{
  "vocab_size": 8192,
  "norm": "rmsnorm",
  "norm_place": "pre",
  "norm_eps": 1e-06,
  "positions": "rope",
  "attn_scale": 0.183,
  "tie_word_embeddings": false,
  "extras": ["capped logits"],
  "init": "trunc",
  "init_std_up": 0.0275,
  "warmup_steps": 56,
  "final_lr_fraction": 0.05,
  "train_tokens": 398600000,
  "dataset": "wikipedia_en"
}
Each number is 128 + 24 x the weight over the matrix's rms, rounded and kept within 0 to 255. Layers, rows and columns count from 0. Numbers have three digits each.

# down: layer 3 MLP down (transposed), 2048x512, rms 0.0897, rows 541-565, columns 384-511
# up: layer 3 MLP up, 2048x512, rms 0.0989, rows 542-565, columns 384-511
down541:140122142139173126092098143123120119150147137121167116168156191100112129143060163102117124133112203112153138118159136120142131149076147099159121161140105104152103144098085143125120127129091147142122104146093152113180133142099159120088141104104128098089097124108117109165104130156109095136158110153108108092112138123168109144149066098169105115134140133111093160137109097137182144103165
up542:141102106085170132131078116112156093113130077104110133095154126143127101132129147155111135200115126149087122120134177136111097151051153145118129145143127118149161087122119145124134119148146134159102129155092123109144105106123098131084091148118149100124145126078133133203103155159160095142117093118142135131118145194108109148132158160129114113084128109118115117129157140089103137139101
down542:128135156126086137147137110086152067162126104082128133168130121134149093115141134127115165167136139115144138113116141129133086151132150147143163157141140128116135136146100163126136131182106143123150138179138157135126122137099091123101132139121146116154126131115146144121101111132126048100161125106126085093133113155127143174135090122062110131049111140152115122086110137163122111149168
up543:083146137133120124145120107147171109110127087114127085098109124117136153118139123104126123162124140121127117141111124127122134140133117140106135159130140106144114144123126137166130114138133114125128123137120110120117119111135111121126118102137105142127090115156144136125139136135106105131125142110130116138122128130135133093143126138132140134128110108159137125136149127123116153107123
down543:130115103147137117118110132147091142160129144123159150152116136113101151122092133151095128106148099131145109141140164106139132118109150127138110107122129145120137142129126113121135116119133141079113130141112121131141144144136172129143135136124141119166134126131118151121120125136158128125119153135120134124124143143105126153123111131126123128135151130131123123112126153118131148154129
up544:127153136110104093168135167119137118169122182135132148098124107119165122109105094110096113110117095103131068142118126101121110155080101120079096140108114107124127122170134119130121131099127138123103112107145116114132166153158122077136128141093099141131138132117112103112136157148127108114131116137105167133144094148144125122160087089153130110123128083107117141117172094140097137170116
down544:146088099156134155135114134125137107120155114132104133114098138093122152103125140134140115107164112160134135130131133110088157124132105104122132124105135151126116154130143156161112142146125139126117097113142133101116094137134116111127150112137135143121138133129125118130137138135144122131123127127145142118110122123162112123094142142151111115125163131125138116134135108138162132137138
up545:093119149099160157171135168154113084115136153137138055121133106101141145127155165106153144128090114128099152099127195161123065137179098142110086117108142134112152159141109150138123117137082162142221089155132157145138153157158151200127142135115144160122066119173171121130126132116145120122117093127126079158121100128105098094147152154150116133143145126160108128145168152127117157126086
down545:114120162123190135114104156195137097153063143128119094140078094125061136118146116144125141148079140107076137133157115142152098131139130090107153096084105130123157102144109127138158130112104147162130114138165134117132147137122102147138162106083094122124133114110132103109035105118108086109132106074099135126143116112102133130145125155126151121143139160137136133131148176076098120087190
up546:148185165118114153126154120122083113104126177128140143114103114110175113129103123124108097149117099107151102120096116147136107140144134161099068138092100156107120166109125129102046099096164144130124084122118118131090115106121147121131126139138116151185130165136126098092073152144116119143135111124163085138118135140146130084149123093120109077128090138142144153132124143153124147105184
down546:145147123109142102107103145117122137087143094130099160136090109137107080101109150088118096104128090136157127147104170142106117130093164158116151146147133141095180120160160106130105137162189143082135110127114153147117149134075180175100164123126126111184143148099160160167127188132128106095157036141110143104143154120133122122112135106100160115120129133156164101134130145129113119138165
up547:173165214095156120123147121140113109084066130134127145106188118134080142104109117077135144102164167112174142117154129126139109147142107126127102198131118113086118120083083076070120148081136112074138136123137105114129109132176101115165126097139149081060165104124127133130184159090160119109107148149130111086115163126151087117128116129131146165107114123107098094113094116168139092155114
down547:144194197114118135107128157109075084142148118120183100124160080131125089123047141132165124107133100102131137103105126128137134121150109137098082150094167138101085138126137101127138141134127095097128139142174111159121154092132176158139101137167074088125137085126190118124089122115154121089149139091142114134082113161146116100142137123137116149163094087103134142130175142126122137114098
up548:160123132121109133138148116127145132136137125087129118117129121095112109111110124161109151148119162098154171127125159156111118104138140119147136117111129099127127087153123122111118132095134139100111147146119139124130143158137153132156167109162116126170147143145163091139110135125152090094151192112080137145132076126090116109134119093119115128130152140108095120150128119122130088088122
down548:111141126125125120143126139133107117124149135130133134146117168083116128109145150129083128150121113125118128153148148123092079127143141124138109148124098120118089145173127134143111120095131116081103133119124119149126112135119166160111162112154136116153157114148112088097133133169123147143131168112091153122088109118120164094130107128146085147138145126154141118142145113087117108132116
up549:138125089140124106158077163106106114149140084158141141114171150099122158113123128194111123166140160165141134116128137129119126156111140134167148097126141133156123152134104145097115099138189175144130125119152130159099164101119156123130111178143126125137144097126141099137155122123142125145128167159145065173172128101158177137094134126116146126155140065126124141161125126157103136104174
down549:129171133115075157144116125103096143145150156128139105131166115141154131119126109120135150148129087129129117089123115152172140145123113134108149132135125144127135142103124082124166125131174089057156123135141193140083165116129176108110147103139092106118093135161134107075123149147132163054153129141104142107133122094158182126110145110113131098155117131131133145126094130151132129116136
up550:120124135131141120107104086141108079138129112140117118119111163135120116155099101140088158142152109113171140162101131074120089176112130138095078157113136094141183133088143127111109130103082126138122105141102103123138137153133077130129123122082144129127129132095110111074140127109121159124174151112124154130125158119115152090143123155135124133173122148136156112135096145121145140142079
down550:140162140124166113133089125105137129096151157170142111120102120137108143114077084097118120122115098148117116146091094131138150134114135160116124131117134116118134142156106091135127096101122130127143106120166166149120119175124097145117111110101105117120080085167144140181145116148127105153125143113148122154107115129142115117110097116142168122161137173131123141141086133137105135098130
up551:151096156143145094147105137135137129127130081093115168083121119104139125138109139138135096111156157150128069111107114115105159102159169131126138163164097131062103108115115147134121132126141122129122138126129136133152146117162089129130140125142122106143108174130142147159151100148116130153106148140137138115141104117111160149118163136109157159164131094124180162087121108147122108126154
down551:111119120123120092170148135136147142117122147154129158110088116135136190119119117103124166159139116122141126126147108127131116095137138138144168135146132092114167115113137160145159181184105153136113156108127117140097133147129130117157129159116149105095098092125157157116143124120116135081136149130127132127167101126143103084122173138163137157113096129140102137118134139186101098123150
up552:142116126094152123154076141087094103106128115133119121123127135116118163129134118126112142132148136110136121116088162153118123129131119143129134118139147131132157132143109138137126096145118113135125131156161141131145123129160132140122128146128109149115156161092137137119127115120162138120088142127123089146140143120129127138112113162127147128156140161099131114142139148110115090124121
down552:130109137155129136140117107150133136118134088137134116150126104130117136134147132107132131128143126142143139127126150145140153111110097132150161125128119151133168113143154120126119159105171132106104115147136112148129119117141146162140110089115127131126122149112165150131166140101120150124110134110101156126124118151154107142128141151124112143138115116126130116120145189117166109157125
up553:134144123114075142146146100158088150128127121125128143092152135126172136148137131128132173109086127101143142128114141126100120131095187140148149132123126169167142098133099113142120122123106156162137115123118141069142135129161131164125142138116096167143093118115125148146167127111142152153143128147106137169155128139156113119187137164160131162138144122121110150152134130096116106146122
down553:123132111126138139115125107188123095149108128127103110129134141123111163122120156126103075112157148137139141139170161114088141150150125135124129099105110151135120098115140097153172134116109130108144133111150114133147085139144118116137115146131147125145120125133115143112119120118127143125134127164148145143174113104153088120161129155154110133153138145142064137126154152143144115139144
up554:117127116106123111108115118136131119130152118108108139154148099146126117125141140084113144112165079123116156118125120143145153138119099116133151157100100119120116143118117143127120135132108136111176162107108148109151138111171130083109096129147113124155140101168105098117125120116116091141138120142123151163134125139098108112127097124103112124165133134114121157146079121116105100139157
down554:134119114119115149134086131145114149130104083168122125111133114112150125114139135127154123126140127140109139145149129127119145140116141113102121107140116149108138134137122135153120121105070136105089146119113105152141121110127114054137125141150134128190111156115099143141107124135105126129122095120155098128124117133133168091092155111135103113129153138143176092123119138121101133129111
up555:134116145097126111148130132120182153140167132160105130107133097105139145111108127131137107131140131150117160122118128138109130116144110134141144124145130116138120126122130147156147131083119137116126112143150127141151123127133134129160132104106109133097150139144136110097157113140119110146137127156125106118148136112121112126133139127160144143104138128144129138161122131100133131151131
down555:095103081157136118119103129124103146123131137124139159133128111143157118134113139143123111134121144135164135135152103122147136171098132123127130109153119120109145161106144121127128133116163096116135134126122112128123121139134136114147123174105134150139120095158112165123107133126176143149132163142138150096141154145131104123106096124108159135112126122101123105091137151111119173134135
up556:138152100129183114122133147118149136140114092114137168099135126113107127150128166133141111148088169122138093116183081149065091133133125138156158087132126149113106073092193126126127125139174139142081135106133145121126159132126122157121133130081139190126131102159130148209112129131158098173115149136168129168122148116156184139159104127139139131122087114145160137122164089124106137125105
down556:126122132128132155104095152101115055124107150108145126147133138157101127126166130095125175162143143173087154155144126159142103093146105123127136129080132114142099112127145143112141146111136084127105134110111131170180140161101124153115163130144178097107145121134211159151117137081119166106148121136171109160146121125129125127136138157132150152141120126122115127093123100114138153162147
up557:144142111137175064116145143134147153127151099110123122134104125124126158100148138141118072136152138164097107124138109115115096116102121131106132136127102132109105100135118128146133121110146152133134117103162081162088149125110139117125129105129116137136087137092140181101136150123141125121140133129154121154118071100162141133123083131164146135130115135109110114123107079135134093147092
down557:136107084153112154092124094125101144150098099143128165135153122127145102083145111102112130112100082167159130091094108131152147116144142107138128104117135077108100153122136162138143108119125115101113136138136090144142130148137138142101118126081151086155146141118100120109092121127142100161153145122122128131129119096190108152186133117114109144090116124121154111095113219113132104118098
up558:115129142134139150137159117114169146138136171099127141073158127124080155126135119141129169136148104080099122120155140134168166106172099130175084149100141077122109164152113141152095075151074146089125115079127130145133135130086154128209082135107131135131129118090138166150202127128106119110094100163083140153127125136125155148098124147103141131154138097128100164159148111116101111139136
down558:097180120093128138116115096126136112121150095156122132112109118134165108146174152131106132119147167172126143108142114073169187149085131099141122105153113143144130175162126151169140112106106083162137177080096150178160092104143119113176119219118143109115100146153144125141127075107120126098127140122147124117108107154094140102069100130172151117154179173123123148109129162083114118127118
up559:104124136114123102153105095106100141116120133113115143124151121148148125124149132091067154119139134120121130133135135165126088067104145102110135124137166153129148107103147081098131123131124118079134159147106148154163129139167143125145106101138083141094129126105095127130155110080111147106123126104133146112097134152121102144138176156154110124148122129154123121122120150138117113115126
down559:102128134160117147159157157136106110110096117136095136143116092148108130135114082108104155108134126134101131132157137113111089129129130142116138122124146133137114124162156110129176139083142172087120181121112141153153120119137121125138078123093113092126173138117121152145147129116100116097129162107129129111104117167167126116130138165146125105120128122140124130132156164103133142125086
up560:090182116141146150139095137100101130089134148113120133128128124143091106156127148119153135138157159122127132077104147136130118144138100107111155100145096115139128132124153158117126121096126111067133112131127134128144145120095098119120087121119133128163166127110145161112162183123121114155106074136103160147119112107123128087138134130115108135158130102118130112135139126170114104106140
down560:105128117139106140156105135145140145142128109141088165094150135103107135111126118092114118133135139172131120138094131121130136124135107140150120116116131137097091114109120115147121136131108117092128113158149121087136114093136159080132124161141111111142129087138140086171142126152130125120108154107084123136150131118136130119124078127186132159164134111110112143162158141105106113126108
up561:094110156081143123156140137107115161128140113127145120115137113125156111128152134082130118129141121104126115131147118161128100126121148135162138148149112145142140120120120132132105118128173114139110139158143135108114117112136119151101117108128114156157143142139135159131109096110140136136150126111102155128150128146108101125123140092121127120124126150098140127109126120139134130112165
down561:124085091127119130119151122151121135084127140127106173157167117101132111108117128146130155095123113127119133119131123125102115102120124125132136131141147131117133128140103143128125191139131121130130161127152109141141112086121116113128132148136141135122153168133126130142094132114125120118111103106125122134150142127112129134160141120113084109148134146118151154126136154129136136150135
up562:144135130100134107162114098120129123152109106085125136101159078142145084125136136120111113137138115122126096192102119135103109100149109153113120151131140155112125147148138144116123131130142130089130174134088130160147134121139153086133127107153083145144105130115093137112120101095091113137150154127098182129095145150153122109078110116135132139155138113100127128063103115142125122069109
down562:117137125118181141161134132139121102113135091090143173133124102136117086127156138116095162197086134125114131134126156126135133099120117106109136148155117128071142144135129122111077171139126136129113159126139127098146146124140154122166142120151146102143129132160117133137143082123157112130142121137108151139140140096103137094086128112075092134091133132097128140177113098142112123127081
up563:087128114173163111104136169127130137152189123122110155129154121143171134171121096190136154101146135156135132104114090100120173156144168169127134149108137129188139128133127098144128079112144141111107148159131169127118154113156135105116126144145134142139140120176054115128128150121111116101122095119133122135124140104118121105137154122138121137115113125131110119156140101110175106125116
down563:149163123166140149098132144151146118117115098126120151158144144157145099119126132112156116145099135135114150112130139107112150140154174126094131148133143146139105099114191142108148127142119194116162146130135117142201158115153112119097142124138105148115128153139154104090111176138139103082139146088119146145160110101092100178138142098139133160159116146105144100129141148137160110120093
up564:100125177084140140103066179150127155178161090109124102144128120146123185154104105116098111079124121076148117127142159136163094129128140090134146120169161186162129136154074085113161131122167128115165141117112117125141162135134119121117108148126157148135132154166098116133141150149152163110117143124131117109112142132132077098137131084063165129093089112119144126153128106131116098110159
down564:150124133140121167124172152101103119129137116073131162117133203113141117150122138128163107120144110140149156151114102133161137108133128129137107122103088124118125116091126148149127091144132127148190135105122173106146101118088138158137167124096124109137139151172154157149122116108149106140092150164115118108131173107139121165125184136161135157124124136110087124117084148150154115128163
up565:168112144094114103136072127170122119158144083093115112089132099141142141186124138140117128100156100152147107094124111140136177095143141083141127082124112132115148138139107175132114117093139124119158116126153120106127136137110140169190115100158132138155093128107132115138121158120083133145092109110189133103119107127110106140156126151115144159104169116144158164124122147138142121108173
down565:181126054188133135116144161131092133136151109094114112109116126155136160151153122131115150080161154192154139118148113113164162107078133108162140137082105153117146169124094156120123104119153078111140101147118105131116105141084125125126118133150154140131160153118157163130117107095132135099113116134111174097132125130106162135125107113084137142110139129124104123100156135124116114098103